{"num_hidden_layers": 8, "num_attention_heads": 6, "num_key_value_heads": 6, "norm_eps": 1e-06, "rope_theta": 500000.0, "bias": "qkv", "tie_word_embeddings": true, "init": "uniform", "init_std_up": 0.0376, "lr_mult_qkv": 0.5, "beta2": 0.95, "decay_fraction": 0.635, "final_lr_fraction": 0.0}
Each number is 128 + 24 x the weight over its row's rms, rounded and kept within 0 to 255. Layers, rows and columns count from 0. The size above them is the row's rms in percent of the matrix's.

# layer 3 MLP up, 512x192, rms 0.304, rows 323-346, columns 0-95
size [ 94 115 107 100  92  96  98 102 100 112  92 100 111  92 111 102 104 107  98  97  93  91  92 117]
[[114 147 127 110 137 154 106  98 124 118 161 158 137 139 152 101 114 158  83 129 140 146 106 142 137  99 117 116 125  99 163 110 180  90  84 110 113 132 100  73 103 126 162 167 148  96 149 117  99 161  95 123 121 123 140 153 142 123 171  85 118 139 164 134 147 157 109 107 123 144 150 125  87 117 158 110 135 134 132 150  80 145 153 110 181 114 152 134 105  79 130 149  60 128 159 145]
 [169 112 115 143 154 135 119 126  76  81  95 184 152 127 129 141 171 128 128 159 133 120 120 111 171 117 156 122 131 155 105 107 124 125 163 113 107  77  98 147 125 125 126 184 129 118 113 119 124 130 142 128 156 127 138 178 120 128 137 130 164 126  90 126 133  96 120 130 118 214 140 142 108 138 110 118  95 112 125 109  88 137 118  97 143 138 135  98 153 159 105 132 164 155  92 120]
 [132 173  96 100 127 147 138 120 135 124  92 121 160 119 149 128  66 121 112 107 104 105 172 152  97 132 129 144 122 133 112  85 114 132 165 103 111  80 162 157  94 144 141 134 157 112 122 102 101 102 135  86  99 117 128 139 111 103 115 130 134 115 111 128 144 136  98 134 176 129 111 153  83 115 112 138 113 119 159 164 128 167 130 123  93  91 164 122 130 154  93 148 122 129 119  99]
 [132 133 120 145 159  91 141 147 106 103 119 131  91 109 162 127 119 142 154 100 151 156 133 126 171 118 134 148 122 119 130 131 139  94 137 146 107 117 124 121 137 107 154  91 160 113 143 106 114 101 136 124  87 155 131 128 140 127 108 153 116 153 129 163 112 112 132 112 135 149 161 126 149 117 133 145 153  99 147 170 178 158 117 158 142 168 166 153 132  92 174 142 153 116 131 187]
 [151 105 114 112  99 157 113 109  96 124  98  89  97  99 107 172 137 158 161 111 174  90  92 134 157 108 117 160  78 105 122 169 157 106 122 133 140 120 123 145 154  92 178 145  99 126 160 169 152 132  95 100 115 114  80 116  78 147 173 129 147 143 148 138 117 132 108 137 142  86 117  88 118 104 137 163 131 154 154  81 158 177 133  84 123 136  93 148 155 122 111 106 122 112 146  85]
 [131  84 160 140 105  92 107 106 164 133 124 129 170 131 136 147 125  71 133 121  93 147 150 137  90 144 142 142 145 125 143 114 131 177 160 160 118 112 169 122 146 100 108 152 139  99 135 108 148  92 136 145  95 110 113 129 114  95 119 135 121 139  80 147 119 138 145  76 101 142 145 143 133 111 104 110 142 121 145 128 157 160 112 155 122 146 128 140 128  96 192 141  86 105 142 140]
 [ 88 110 131 127 174 130 118 104 120 119 140 115 111 144 169 158 131 102 157 127 126 106 114 142 115 121 148  84 111  89 145 101 143 124 139 123 139 143 146 137 119 154 106 125 103 100 154 151 124 144 135 121 131 118  98 126 108 121 119 108 111 127  69  92 130 130  87 167 135 119 129 131 132 108 144 139 149 127 158 154 117 142 142  93 169 133 135 153 130 138 137 134  94 130  97 129]
 [113  96 117 122 126 126 166 138 116 157 100 130  94 116 112 117 114 136 140 131 144  85 149 125 118 105  99 168 139 135  89 166 161 104 163 115  79 168 149 141  81 151 100  75 158 123  94 136 113 127 122 150 145 117 126  80 162 115 140 121 121 154 136 185 139 127 109  85 140 183  93 111 139  98 158 101  87 139 136 137 115 124 141 126 145 150 142 132 132 103 128 137 155 119 135 149]
 [127  69 180 147 147 146 159 115  91 104 102 143 125 154 168 117 236 144 142 162 117 134 114 142 134 145 116 169  85 125 120 133 127 137 150 152 118 133  87 119 162 158 151 114 146 118 137 115 119 132 127 118 137 137 102 116 126 163 114 121 140  97 105 120 138 146 150 110 152 130 125 106 100 131 121 112  74 131 136 138 104 130 118 147 115  95  93 123 124 155 112 139 161 137 126 146]
 [145 160 138 140 165 106 130 157 121 119 168 104 118 136 124 135 161  80 119 145 134 151 124 132 114 105 118 116 119 125 111 103 122 107  87 182 127 142 117 107 129 106 125 115  80 112 146 161 140 106 115 129 101 164 112 149  71 147 148  59  85 151 138 146 106 167 104 171 124 126 114 125 136 134 152 166 137 129 155  97 143 153 113 105 132 162  72 153 139  91 145 116 125  98 134 112]
 [179 102 159 144 102 115 136 158 144 136 172 149 147 134 127 181 135 123 123  77  88 114 130 160 145 139 159 112 131 105 125 162 111 108 127  95 135 103  98 116 123 107 117 129  73 105 187 139  95 132 103  90 123 145 160 109 114 145 123 144 132  75  89 133 149 113 155 149 135 105 125 148 165 104 103 128 117 129 153 110 130 134 151 160 119 153  89 133 104 141 121 142 116 126 147 109]
 [129 135  79  93 137  73 113 133 133 151 108 145 172 134 135  93 110  82  99  96 137 180 157 118 121 162 101 114 120 121 143 111 157 103 105 150 131 118 107  95 120 132 121 101 170 136 109 124 104 110 130 103 130 167 148 125  99 121 134 107 152 114 135 172 117 160 111 134 128  96 116 123  83 115  96  93 124 149 108 130 124 109 158 132 127 118 146 137 119 134 140 177 136 146 143 130]
 [129 124 152 132 100 103 120 135  78 112 104 115 122 147  89 165 128 104 132 130 158 102  95 156 138 109  91  63 115  98  85 101 152 146 112  99 111 151  87 123 128 101 122 155 101 121 168 167 148  89 154 114 176  77  86 107 134 149 116 102 128 111 117 126 134 134 108 129 146 138 162 154 105 128 107 154 138  95 181 185 129 164 142 119 130 117 102 124 169 144 187  89 148 105 141 113]
 [ 93 123 161 162 111 136 113  95 110 188 127 149 142 119  96 109 123 122  71 169  95 155 101 154 123 138 124 169 117 127 112 146 139  80 114 151 131 160 128 155 140 116 133 116  79 129 118 131 102 134 132 131 111 127 130 130 155 155 129 129 134 158 120 126 113 134 132 155 210 124  94 143 145 108 117  87 139 119 155  95 124 107 110 124 115 146 163  69 146 155 129 163 119  95 137 131]
 [113  81 149 135 118 134 124  70 102 125 125 113 133 108 142 135 171 129 137  84 137 115 125 100 121 121 108  73 140  82 141 115 102 159 106 143 148 132 141 129 112 138  91 145 102 125 150 120 168 131 126 127 126 146 155 118 163 130 130 167 168 147 100 126  94 126 136  97  98 135 127 144  99 157 122 143 141 114 136 161 145 108 110 151 112 145  92 135 146 134 145 130 140  61 175 115]
 [102  66 146 151  84 152 160 131 147 143 147 149 106 110 115 129 165 141 151 147 168 147 143 121 106 133 112  89  94 112 152 163 135 110 161 156 103 106 105 134 154  94 108 130 130 127 134 128 146 172 145 148 143 148 162 106 152  98 113 129  81 105 123 118 139 147 119 167 128 116 165 138 148 144  82 112 154 107 137 154 143 115 102 109 124 136 127 119 117 154 125 169 108 132 145 106]
 [130 106 172 100 125 130 135  94 158 112 144 104 106 120  99 174 155 146  96 111 142 161 141 116  59 162 173 150 144 118 122 153 107 141  92  95 145 118 114 117 133 172 101 128 178 120 130 136 131 168 111 141 140 118 147 160 156 136 116 139 131  98 137 126  84 146 139 117 161  98 122 160 120  95 182 108 127 167 147 160 106 135 140 112  88 138 116 104 111 122 100 128 148 127 209 151]
 [104 109  96 143 100 124 124 107 163 111 183 148 151 137 111 159 170 151 112 142 113 135 104  97 139 136 144 154 148 140 100 128 161 148 110 176 153 112  79 133 150 124 142 139 131 109 132 138 146 136 112 132 102 146 151 106 120 146 118 148 153 127  93 144 141 170 155 125 157 168 132  88 135 138 131 129 143 121 137  91 117  98  99 159 146 135 110 124 135 173  69 135 122 125 134 133]
 [112  97  97  80 130 100 145 147 138 116 154 173 130 163 119  97 112 134 100 128 145 131 152 130 105 143 162 155 147 132  97 114 156 137 114  82 150 129 164 138  80 157 157  95  97 113  83 129  64 109 134 131 147 132 127 112 138 147 143 137  88  91 100  93 128 135 168 148  92  98  92 127 107 106 152 163 110 110 130 163 122 133 113 121 127 115 106 117 123  87 138 137 119 163  82 146]
 [175 111 112 102 128 104 122 157 112 138 181 123 130 143 158 122 162 125 138 106 110 108 117 129 156 119 125 142 101 147 107 146 119 127 153 131 121 123 104 142 114 166 112 137 138 141  91 119  73 117 119 147 152 122 141 130  98 122 128 123 112 119 104 125 101 166 157 137  99 145 112 128 128 158 124 125 107 108 124 162 103 113 152 102 130 153 117  79 151 119 139 120  94 201 179 140]
 [174 143 120 122 159 148  88 128 138 155 132 167 116 124 126 128 115 145 127 115 105 174 198 176 131 137 114 153 139 140 134 129 103 130 148 111 101 129 128 127  76 152  91 171  93 156 150 141 127 117 114 139  97 148 161 161 102 164 130  99 116 131 136 143 170 130 116 151 109 173 132 177  98 134 133 145 111 133 132  97 151 140 122 132  99 103 104 136 130 125 101 145 130 144 129 127]
 [ 89 154 115 104 145 146 132 141  85 153  96 128 123 112 155 120 131 159  97 136 155 165 127 156 130 126 111 151 172 127 168 122 154 104 126 170 133 130 106 145 102 160 145 129 116 142 132 103 159 117 156 166 118 133 142 124  81 122 124 136 111 129 148  98 148 127 138 143 151 126 142 128 138 124 137  92 100  86 102 128 167 139 163 131 117 138 114 117 125 101 101 110 136 143 110 147]
 [141 157 168 124 118 171 135 114 104 118 170 114 121 131 187 118  71 130 120 117 159  68 145  95 134 131 127 168 132 154 117  78 158  89 120 134 127 137 143 129 138  91 136 152 146 115 114  88  74 135 148  83 117 101 113 124 107 121 150  93 149  95 129 127 155 105 125 157 128 133 119 122 122  86 133 158 132 129 130  95 147 125 103 110 104 129 131 142 106 117 109 141 149 115 151 108]
 [158  99  86 136 104 122 100 147 148 152 119 130 114 116 122 166 106 143 139 137 138 104 116 148 171 142 105 133 131 110 134 169 151 123 111 111 140 137 161 137 178 120 123 110 111 100 162 153 156 121 124 152 128 151 167 160 114 163 124 139 125 118 153  79 101 165 143 144 103 139 143  96 160 118 123 150 123 158 133 100 126 113 142 135 130 156 101 147 106 121 133 117 136 142 133 147]]
# layer 3 MLP down (transposed), 512x192, rms 0.285, rows 323-346, columns 0-95
size [101 103  95  98  94 101  97  98  94 102  90  98 113 101 107  99  99 106 101  86 103  94  84 104]
[[112  92 113 125 105 133 138 123 137 153 109 143 118 144 138 117 120 124 129 142 124 166  93 139 138 159 124  99 128  94 118 101 123 104 166 168  93 138 137 134 128 149 137 174 158  90 125 161 117 199 167 110 125  88 113  88 127  90 171 151 112 131 133 137 144 108 133 122 138 130  96 102  99 155 135 149 115  73 121 162  64 141 106 117 128 130 150 148  97 112 126 106 157 122 132 114]
 [123 106  95  84 124 111 112 142 122 112 127 122 126 144 144 106 122  85 137 149 120 135  94 113 122 134 123 119 121 120 149  96  93  65 131 128 144 145 167 141 141 108 120 201 115 135  78 159 160 127 113 111 127 130 119 149  96 160 101 121 137 121 111 109 134 119 123 114 134 135 154 130 132 157 112 141 109 148 132 135 122 125 131 102 120 120 124 128 137 125 103  98 115  87  69 108]
 [105 119  92 150 113 150 119 132 100 144 158 111 113 115 139 136 133 118 176 106 143  97 110  86 169 117 109 132 143 142 130 129 150 157 140 109 136 155 113 117 137 114 137 121 121 132 112 105  79 144 126 136 123 123 115 115 140 120 140 116 134 126 139 137 146 128 191 115 101 185 141 138 112 170 169 144  83 108 127 114 167 139 160 124 114 173 131 126 145 119 155 123  94 151  96 143]
 [169 114 188 113  99  63 113 114 125 136 144 151 137 161 169 141 184 173 158 107 108 105 104 137 134 112 116 116  78 136 138 155  89 105 165 135 119  78 146 110 144 141 143  76 147 135 140 119  76  90 163 110 122 121 130 109 149 148 151 101 100 122 141 128 148 126 121 146 166 126 113 115 115 107 125 132 150 135  91 140 123 112 145  83 131 115 128 143 102 129 142 114 117 148  95 139]
 [ 91 117 156 165 125 134 141 133 132 106 139 121 138 135 146 184 145 108 132 120  92 118 128 114 113 102  99  77 150 127 119 182 101 115 128 133 104 157 142  98 103 138 101 128  76 122  96 116 117 129 133  97 117 145 116 142 133 156 149 117  75 144 150 127 121 142 113 119 122 124  85  88 116 121 144 153 128 100 119 124  92 148  99 103 118 134 162 116 130 128 114  96 149 118  97 150]
 [139 153 125 157 149 137  88  97 116 119 123 106 135 120 117 174 140 100 195 120 146 113 138  97 117 152 129 175 154 152 133 146 127 143  77 127 120  86 118 117 120 103 141 115 159  96 186 151 128  98 108 139 137 109 129 122 176 127 106 139 121 121  90 124  89 174  88 138 144 132 156 106 155 111 148 155 115 113 127 109 155 120 107 106 120 164 123 195 143 109 126 145 122 136 150 108]
 [153 138 123 121 121 119 122 112 107 122 166 110 121 112 126 174 112 135 118 157 114 178 145 144 112 156 170 121 140 106 140  49 152 169 149 132 117 122 144 130 146 156  90 101 140 134 114 127 104 150 170 102 179 138 119 110 122 109  86 151  99 141 108 153 166 147 114 132 158 116 111 128 140 131 129 126 142 124 135 141 150 128 146 131 140 116 120 154 162 129 100 172 143 117 126 104]
 [ 65 121 161 122 110 105 145 150 132 132 113 119  67 118 130 125 147 129 100 130  99 144 127 158  99 144 103 126  65 132 120 126 159 127 118 130 137 116 178  80  90 147 128 110 140 139  97 105  98 135 172 120 164 118 166 120  96 110 108 162 106 105 117 118  98 120 145 117 121 117 145 146 132 114 108 130 141  89 146 133 155 108 159 142 152 140 132 106 189 130 143 134 150 181 117 127]
 [123 163 156 115 184 128 138 151 103 103 172 159 152 157  87 144 132 144 129 124 150 122 137 131 102 151 175 149  97 124 119 110  84 124  87 145 117 139 118 141 169 163 126 143 116 105 162 140 117 173 111 121  96 168 118 147  97 125 156 140  97 100 116 159 127 135 142 138 137 145 137 113 145 122 139  99 173 138 102 120 120 104 124 152 146 107 105 120 113 104 170 109 163 139 118 142]
 [146 122 120 122 172 145 130 150 133 153 118 156 126 121 106 111 144  90 100 167  80 125 139  98 170  79 104 111 128  87 118 120 149 129 118 106 141 115 124 111 134 112 111 114 167 142 161 118 158 136  97 117 131 150 132 137 127 119 103 112  97 149 125 130 103 147  78 138 128 146 101 107 184 168 120 178 227 154 121  97 160  98  85 116 140 147 144 165 102 155  94 104 136 167 104 135]
 [188 110 146 133 132  96 141 141 120 144 155  77 163 128 135 167 107 127  86 138 107  78 137 144 138 178 133 127 116 143 124  78 139  77  90  86 134 143  64 142 117 132 110 130 128 103  99 154 129 141 132 128 116 124  97 118 154 114 137  79 138 137 136 123 148 119 153 115 141 107 159 123  76 125 106 136 131 150 125 140 141 123  91 133 150 130 114  70  97 113 147 180 127 105 139 135]
 [153 118 157  79  95 165 128  95 128 102 158 136 136  61 126 139 144 120 163 117 111  95 118 168 101 102 151 133 112 149 161 126 108 111 154 145 143 105 155  96 134 158 126 101  92 102 155 114  97 114 148 104 130 157 156 111 126 135 108 130 166 124 108 169 159 125 159 101 129  81 111 101 112 148 156 110 113 112  96 154 154 155 148 133 120 142 126 130 140 107 130 119 108 131 114 121]
 [ 94 133 104 154 149 139 117 130 102 126 157 135 107 128 123 141 154 109 144 122 137 121 164 168 128 140 122 146 149  89 134  78 120 117 108 166 146 115  94 139 140 105 128 192 162 123  84 143 127 125 125 109 117 117 116 158 122 118 122 145 174  98 118 160 125 115 152 123 112 123 146 121  93 105  98 149 104 107 139 129 121 167  91 140 144 136 152 112 147 121  85 154 121 148 131 112]
 [105 175 131 143 112 134 141 138 127 133 154 136 144 161 161 175 154 101 110  99 147 108 138 149 105  97 133 139 137 130 147 106 158 113  79  76 110 143 148 144 127 113 107 134 134 172 139 129 125 128 161 155 176 187 149 160 157 125 143 107 163 166  58 108 133 119 156 125 143 123 154 143 132 158 125  83  99 110 134 132  92 107 106 149 103 143 165 129 112 118 134 135 108 126 124  81]
 [121 102 126 122 113 139 138  88 114 125 105 114 155 106 149 112 132 126  82 129 106  84 126 156 135  73 131 147 132 119 103 141 155 152 115  90 150 121 131 175 131 130  92 120 109 170 153 125 162 135 124 105 115 144  99 124 165 127 118 137 133  95 150 106 150 105  86 104 128 126 121 126 122 154 128 144 131 154 121 122 157 123 181 159 139 160 109 124 126 112 136 118 131 152 148  81]
 [146 143 112 143 120 118 135 180 105 106 153 111 161 153 117 134 129 141 173 173 138 132 109 122 147 133 111 178 135  76 129 137 126 150 146 123 175  95 105 112 100 118 180 171  70 144 134 107 147 110 149 124 153 173 138  91 145 134 162 155 156 141 121 112 121 140 141 133  84 104 123 146 157 115 142  99 118 123 164 144  77 133  97 141 128 111 114 107 139 115 139 165 126 119 130 120]
 [140 158 103 121 133 134  99 115 113 110 125  86 102 150 169 163 131 104  60 162 121  98 141 125 134 123 164 161 142 131 149 139 147 128  90  87  83 135 132 149 135 146 119  91 126  94 105 102 107 134 158 114  81 141 131 141 122  68 136 122 113 119 129 120 126  94 107 134 120 138 124 147 148 143 136  91 125 139 111 129 111 114 170 143 144  95  89 138 158  93 155 125 108 130 119 127]
 [102 131  97 160 106 103 112 101  87 132 131 102 144 111 111 129 137 109 129 114 123 142 129 130 137 110 143 119 124 123 129 103 171  89 134 141 116 104 115  97 137 141  90 186 129  85  88  85 116 165 161 104 141 120 121 146 119 135 130 141  98 114 128 143 168 135 156 135 159 144 137 128 119 139  96 145 104 140 154  64 124 107 119 110 162 107 115 129 150 170 159 104  96  57 137 102]
 [172 125  73  99 189 136 149 151 120 173 132  82 129 129 148 176 124  99 113 123 169 134 107 129 121  71 125 130 149 155 134 164 112 136 120 137 152 119 115 149 132 122 113  87 143 159 131 110 113 110 126 159 145 121 109  96 144 133 107  92 127  88 118 152 134  76 128  94 114  86  97  75 137 113 122 113 102 105  92 150 126 154 162  98  98  66 113 116  89 122 146 151 132 129 155 133]
 [129 119 152 111 133 130 161 139 106 141 163 140 152 151 134  65 109 119  53 147 104 131 128 118 111 134 105 136 170 120  96 138 169 130 123 146 134 151 128 115 133 147 125 100 113 136 108 154 178 148 178 148 124 117 172 127 142 134  81 158 166 116 145 104 125 147  97 142 124 165 115  97  73  74 145  85 146 152  86 153  91 118 132 120 140 106 116  98 128 103 125 100 119 150 172 159]
 [147 135 161 100 134 117 177 116  95 115  75 105 153 113 102 148 160 121 117 115 159 159 136 105  90 107 128 140  81 120  91 152 159 171 124 132 100 138 164 141 146  92  84 113 144 151 140 126  76  74 155  86  85 133 104 134 124 137 120 161 112  85 156 101 138 131 139 118 104  95 113 157 121 126 157 104  89 155  88 138 123 118 142 123 152 104 122 119 136 155  95 125  66 128 154 162]
 [134 102 153 135 104 136 137 169 134 101 139 108 143 154 157 123 130 124 112 157 110 133 116 148 160 132 117 144 157 138 161 126 123  95 130 149 114  99  99 131 127 111 113 108 105 128 137 124 125  87 129 120 145 167 130 167 131 176  77 176 145 156 147 116 167  95 131  88 132 100 116  78 125 124 112 145 139  78 106 128 109 117 136 114 147 102 113 148 162 140 160 146 120 129 107 109]
 [102 154  98 131 163  65 119 110 143 145 106 100 145 141 156 191 135 128 153 166 170 106 117  95 101 119 140 155 115 150 112  98  67 155  95 141 117 129 164 166 158 123 129 159 149  82 122 161 127 144  98 122 120 135 140 111 183 114 111 157 122 102  96 134 122 143 180 165 160 106 146 141 155 135 123  89 133 137 131 133 124 128 110 132 122 123 112 169 132 120 164 114 131 146 141 149]
 [123 140 135 142 131 125 123 134 142 132 149 114 154  84 190 120 136 125 118 143 144 139 140 160  91  89 152 151 149 108  96  91  84 145 140 129 149  99  89 100 155 146 143 183 107  97 127 111 175 155 162 101 128 154 117 157 160 118 123 147 148 117 107 122 153 133 135  84 139 130 109 141 156 149 153  85 114 108  96 146  76 165 101 115  97 142 112 131 130 111 159 139 119 127  98  96]]
# layer 3 MLP gate, 512x192, rms 0.294, rows 324-347, columns 0-95
size [104 107 102  89  90  98 102  97 101  94 101 103 107 109  97 101 105  99  91  94  88  90 119  93]
[[142 149 187 167 121 163 116 129 108 130 141 137 121 126 107 140 127 154 161 112 168 154 136 142 153 102 147 159 149 134 159 133 110 117  98 134 132 154 149  98  85 117 181 143 129 122 182 111 110 151 135 169 161 156 105 116 137 149 103 170 121 146 116 139 134 123 123 142 157 126 113 125 121 110 148 144 152 100 141 115 120 125 129 157 103 151 149 123 146 152 162 102 104 136 185 136]
 [144 145 166 131 118 166  97 136 136 152 125 139  99 121 141 142 160 115 132 111 133 155 146 161 108 121 107 135 152 142 127  85 190 121 156 152 101 112 130  99 125 140 137  90 123 156 124 150 130 133 145 108 117  65 147 140 141 110 163 148  92 139  75 101 152 159  89 129 141 113 104  96 154 125 103 135 116  80 126 134  98 124  92 179 164 117 146 168 188 176 118 154 129 143 146  96]
 [114 160 126 127 142 148 133 130 146 107  48 132  81 118 130 139 135  95 146 118 115 127 117 157 137 140  88 131 107 122 138 159 131  93 116 158 112 127 121 146 156  96 144  95  88 150 118 106 199 128 148 159 105 155 107 111 108 161 100 133 119 150 110 113 144 120  82 119 179 173 161 118 159 102 165 127 146 101 130 170 111 134 153 140 116 160 137 114 143 123 102  85  67 153 131 148]
 [ 84  80  99 121 132 181 158 118 162 142 191 124 131  82 127 142 108 145 149 115 112 139 137 146 105 146 132 140 121 129 151 128 124 122 163 137 113 129 109  99 116 131 158 120 107 178 147 143 147  86 108 105 105 122 134 151 117 147 112 178 149 129 149  99 127 118  52 112 166  69 149 116 124 119 116  80 103 101 113 116 154 122 142 154 157  73 125  90 126 139  92 112 145 142 130 117]
 [151 151 161 152 165  99 123 119 167 146  71 175 136 150 154 122 155 174 111  95 114 128 129 127 112 171 118 117 101  93 163 143 141 104 121 134 126 125 136 133 128 130 106 127 135 133 125  90 122  89 126 160 171  93 106 113 122 148 101  85 119 165  66 128 163 119 105 162  90 138 121  99 117 101 137 146 118 114 122 111 134 109 158 169 106 158 145  78 114  80 113 112 128 140 171  99]
 [ 99 148 116 120 124 123 141 109 112  97 126 158 118 134 153 103 119 129 113 174 104 130  72 123 104 132 137 131  74 142 129 142 130 158 139 128 135 142 172 163 103  88 116  93 114 151 141 102 137  82 129 135 122 138 110  80 136 131 105 139 166 147 128 155 155 147 101 131 142 128 137 144 105 132 157 135 127 126 158 138  99 114 181 116 131 124 129 160 138 103 113 114 149 152 121 103]
 [ 88  99 116  88 131 108 132 127 128 127 116 142 128 149 114 136 142 123  89 119 116  98 123 101 137 127 145 135 128 121 133 141 138 127 148 135 133 172 110  88 152 122 136 104 146 120 155  84 133 131 108 111 135 131 100 111 138 176 127 119 121 151 126 133 134 109 189  79 139 152 162 107 128 159 109 107 165  85  92 113 152 112 132  96 113  98 144 144 137 105 150 153  98 154 111 103]
 [124  97 144 157 128 121 107 136 125 117 157 156 103 178 133 153 156 156 143 140 136 118 145 133 135 147 104 158  84 133 129 138  60 120 109 102 119 135 150 100 138 137  94 125 108 119 151 121 129 152  93 107 171 160  67 153  76 143 124  94 160 131 129 147 144 136 109 115  90 144 119 146 126 118 162 102 120 132 132 140 111 123 107 137 118  93 124 140 108 114 111 126 144 132 156 130]
 [ 95 101 116  96  97 174 144 137 124  84 115 124 144 127 100 145 122 153  79 139 128 130 137 106 160 107 102 164 159 131 149 140 131 148 115 106 143 116  94 106 112 121 119 160 116 115  87  94 107 141 153 142 155 110 108  68 127  93 157 150  98 103 133 111 159 106 172 116 134 142 156 125 122 139 115  89 131 150 102 160 105  86 118 151 147  74 180 168 137 133 122 104 128 158 128 130]
 [124 132 150 117 133 125 146 140 109 196 145 105 118 151 193 157 157 124 149 125 107 114 132 149 118 144 155 115  92 120 133 128 121  63 101 119  84 136 114 143 149 122 128 114 111 144 143 157 144 185 151 142 122 162 155  97 150 141 119  91 178 143 141  95 128 152 156 146 110  58 152 113 143 143 154  95 153 117 145 150 126 105 144 153  96 112 140 152  81 109 140 117 142 137 115  85]
 [136 130  99 124  81 140  98 142 143 117 102 136 136 135 114 128 133 133 134 164 101 164 170 160 134 115 137 138 159 172  85 130 110 114 131 138 129 124 184 115 138 179 115 134 120 138 116 118  55 142 115 190 147 144 177 118 151 105 144 157 121 139 127  78 139 131 100 107 118 160  97 139 164 139 137 147 121 135 114 106 140 121 140 172 106 122 137 142 144 135 144 129 104  95 161 162]
 [ 96 138 117  93 160 123 129  79 145 106 132 189 105 135  85 104 129 140 104 106 160 110 102 127 135 130 124 181  89 136 120 190 179 136 112  85 131  77 121 136  94 137 119  58 115  95 145 115 111 139 132 138 133 116 106 119 125 107 116  93 124 147 128 126 127 137 104 116 121 139 127 145 164 127 153 144 103 107  88 133 135 122 129 104 158 132 120  99 114 168  99 127 126 140 140 125]
 [120 158 106 151 103 124 143 175 141 136  98 146 161 136 149 133  76 117 138 166 119 139 107 127  97 155 106 131 131 110 125 101 105  83  72 150 100 114 155 120 140 132  79  84 125 108 128 107 154 144  81 123 128  95 108 130  80 114 127 166  85 115 129 118  72 124 109 162  99 119 113 118 138 142 123 140 135 161 146 125 131 163 134 121 104 125 160 117 100 143  91 131  99 141 136  91]
 [116 115 135 137 124 143 174 123 135  91 133 143 126 142 179  85 131 124  88  85 113 137  98 129 105 167 152 127 110 147 122 135 129  98  98 127 136 104 123 112 117 108 136 158 118  91 140 129 120 129 113 153 166 147 119 134 110 129 119 112 127 144 113 144 153 108  98 144 144 133 137  87 156 143 143  87 130 111 128 125 127 149 141 160 124 133 144 165 120 150 180 113 125 119 172 133]
 [123 122 114 108 111 117 160  98 124 115 132 105 100 133 120 136 101 102 163 114 122 135 162  73 144  95 181 140 125 119 131 126 121 116 110 152 136 137 171 156 138 132 129 140 131 124 112 125  63 134 148 150 194 157 125 149 115 173 135 146 117 152 126 123 133 125 158 105 123 145 143 165 143 139 105 139 110 119 130 165 110 143 176 179 149 160 157  98 155 120 124 150 122 139 108  67]
 [124 131 179 160 124 165 121  82 165  70 104 152  96 128 102 154 151 101 133 181  88  99 139 133 129 129 122 127 101 124 126 108 126 120 107 159 160 107 144 122 143 144 130 132  84 100 116 116 168  65 139 148 133 141 140 148 118 121 163 127 144  89 127 150 103 127 117 104 147 127  85 129 133 157 170 163  81 143 103  84 129 178 120 105 137 115 126 121 127 126 129 111 153 101 130 128]
 [120 131 145 122 133 152 130 138 168 128 107 121  87 133 124 154 123 121 163 119  94 106 166 133  98 151  73 109 109 131 109 138  91 131 119 117 112 106 168 114 134 141 123 103 116 138 126 176 145 106 159 203 132 100 124 145  84 153 113 100 140 136 134 158 114  96 148 135  80 119 131 137 114 111 115 118 124 147 140 152 104 114 186 139  88  89 151 117 114 142 165 126 147 160 164 140]
 [113 114 117 120 123 165 149 150 162 143 105 126 131  94 151 115 126 145 132 131 100  84 153 109 126 137 130 116 120 162 162 139 107 131 146 141  88  99 116  82 129 150 103 192 123 122  85 120 110 106 132 113 139  84 151 162 125 116 149  79 116 156 128 144 134 129 138 112 162 131 113 151 108 144 140 104 161 100 108  78  96 111 150  88 127 124 120 129 178 129 150 166  96 135 131 178]
 [119 139 162 104  85 116 141 110 122 135 123 189 128 153  87 128 115 126 110 122 123 136 115  84 156 144 104 130 110 137 109 112 163 171 110 176 117 153 120 117  92 172 122 142 147 107  96 122 100 145  81  86 151 111 139 112  96 144 105 130 138 131 150 146 151 132 130 124 122 121  64 105  98 133 115 101 165 125 110 140 126 141 136  94 123 135 171 112 183 132 110 131 128 151 145  97]
 [ 96 118 140 127 135 136 138 153 132 116 145 143 111 193 104 153 141 129 130 109 167 145 161 116 141 136  97 131 137  94 142  90 138 130 112 118 125 104 114 150 152 114  95 146 146 106 133 162 164 172 139  76 126 115 133 122 132 153 133 117 137 134  97  91 183 175 147 153 151 100 139 143 142 124 174 142 139 145 110 116 101 156 117 152 119 123 107 144 157  90 120 122 138 101 125 149]
 [ 99 153  91 138 145  94 132 115 117 188 104 101  82 130  99 146 148 149 160 159  94 179 104 132 110 105 109  92 144 131 155 135 130 151 178  98 116 135 151 106 137 138 161 103 115 119 127 110 172 145 127 111 152 119 142 121 108 161  84 114 115 142 133 157 112  94 115 131 116 133 117 163 117 154 132 135 120 150 114 196 113 162 148 122 161 111 152  99 141 148 138 128 138 139 117 146]
 [114 146 109  95  99 159 118 115 147 139 105 141 105 162 153 114 133 117 151  73 116 152 125 148 162 149 133 155 141  79 199 159 160 164 135 147 105 116 134 121 106 115 142 101 120 139 153 169 168 126 153  81 154 170 106 158 160 155  86 118 117 149 143  97 147 154 118 112 126  89 135 141  74 106 103 130 152 116 143 148  99 135 166 158 125  86 130 157 112 149 141 124 136 143  83 153]
 [ 89 123 132 146  90 141 120 101 148 150 139 153 139 117 118  82 131 116 132 108  86 120 125 166 136 132 133 135  85 112  93 117 149 111 100  99 125 118 130 128 142 122 112 136  74 125 121 155 116 125 141 171 158 174 136 111 104 179 190 105 101 109 139 160 144 148  98 145 138 161 124 125 109 121 112 108  92 115 126 122 188 100 115 103 135 121 113 102 121 143 139  87 152 139 172 138]
 [161  85 176 141 149 124 129 144 113  87 155 114 156 122 110 125 145 148 168 139 149 112 128 114 149 160 160 128 128 121 145 133 129 166 123  94 118 100 127 121 159 148 121  85 100 137  59 128  89  94 111 131 171 129 142 140 150 123 131 144 124 129 106 118  97 109 169 125 169 112 132  97  84 129 129 108  95 102 128 118 197 142 141 137 116  88  84 109 102 138 117 119 167 125 127 127]]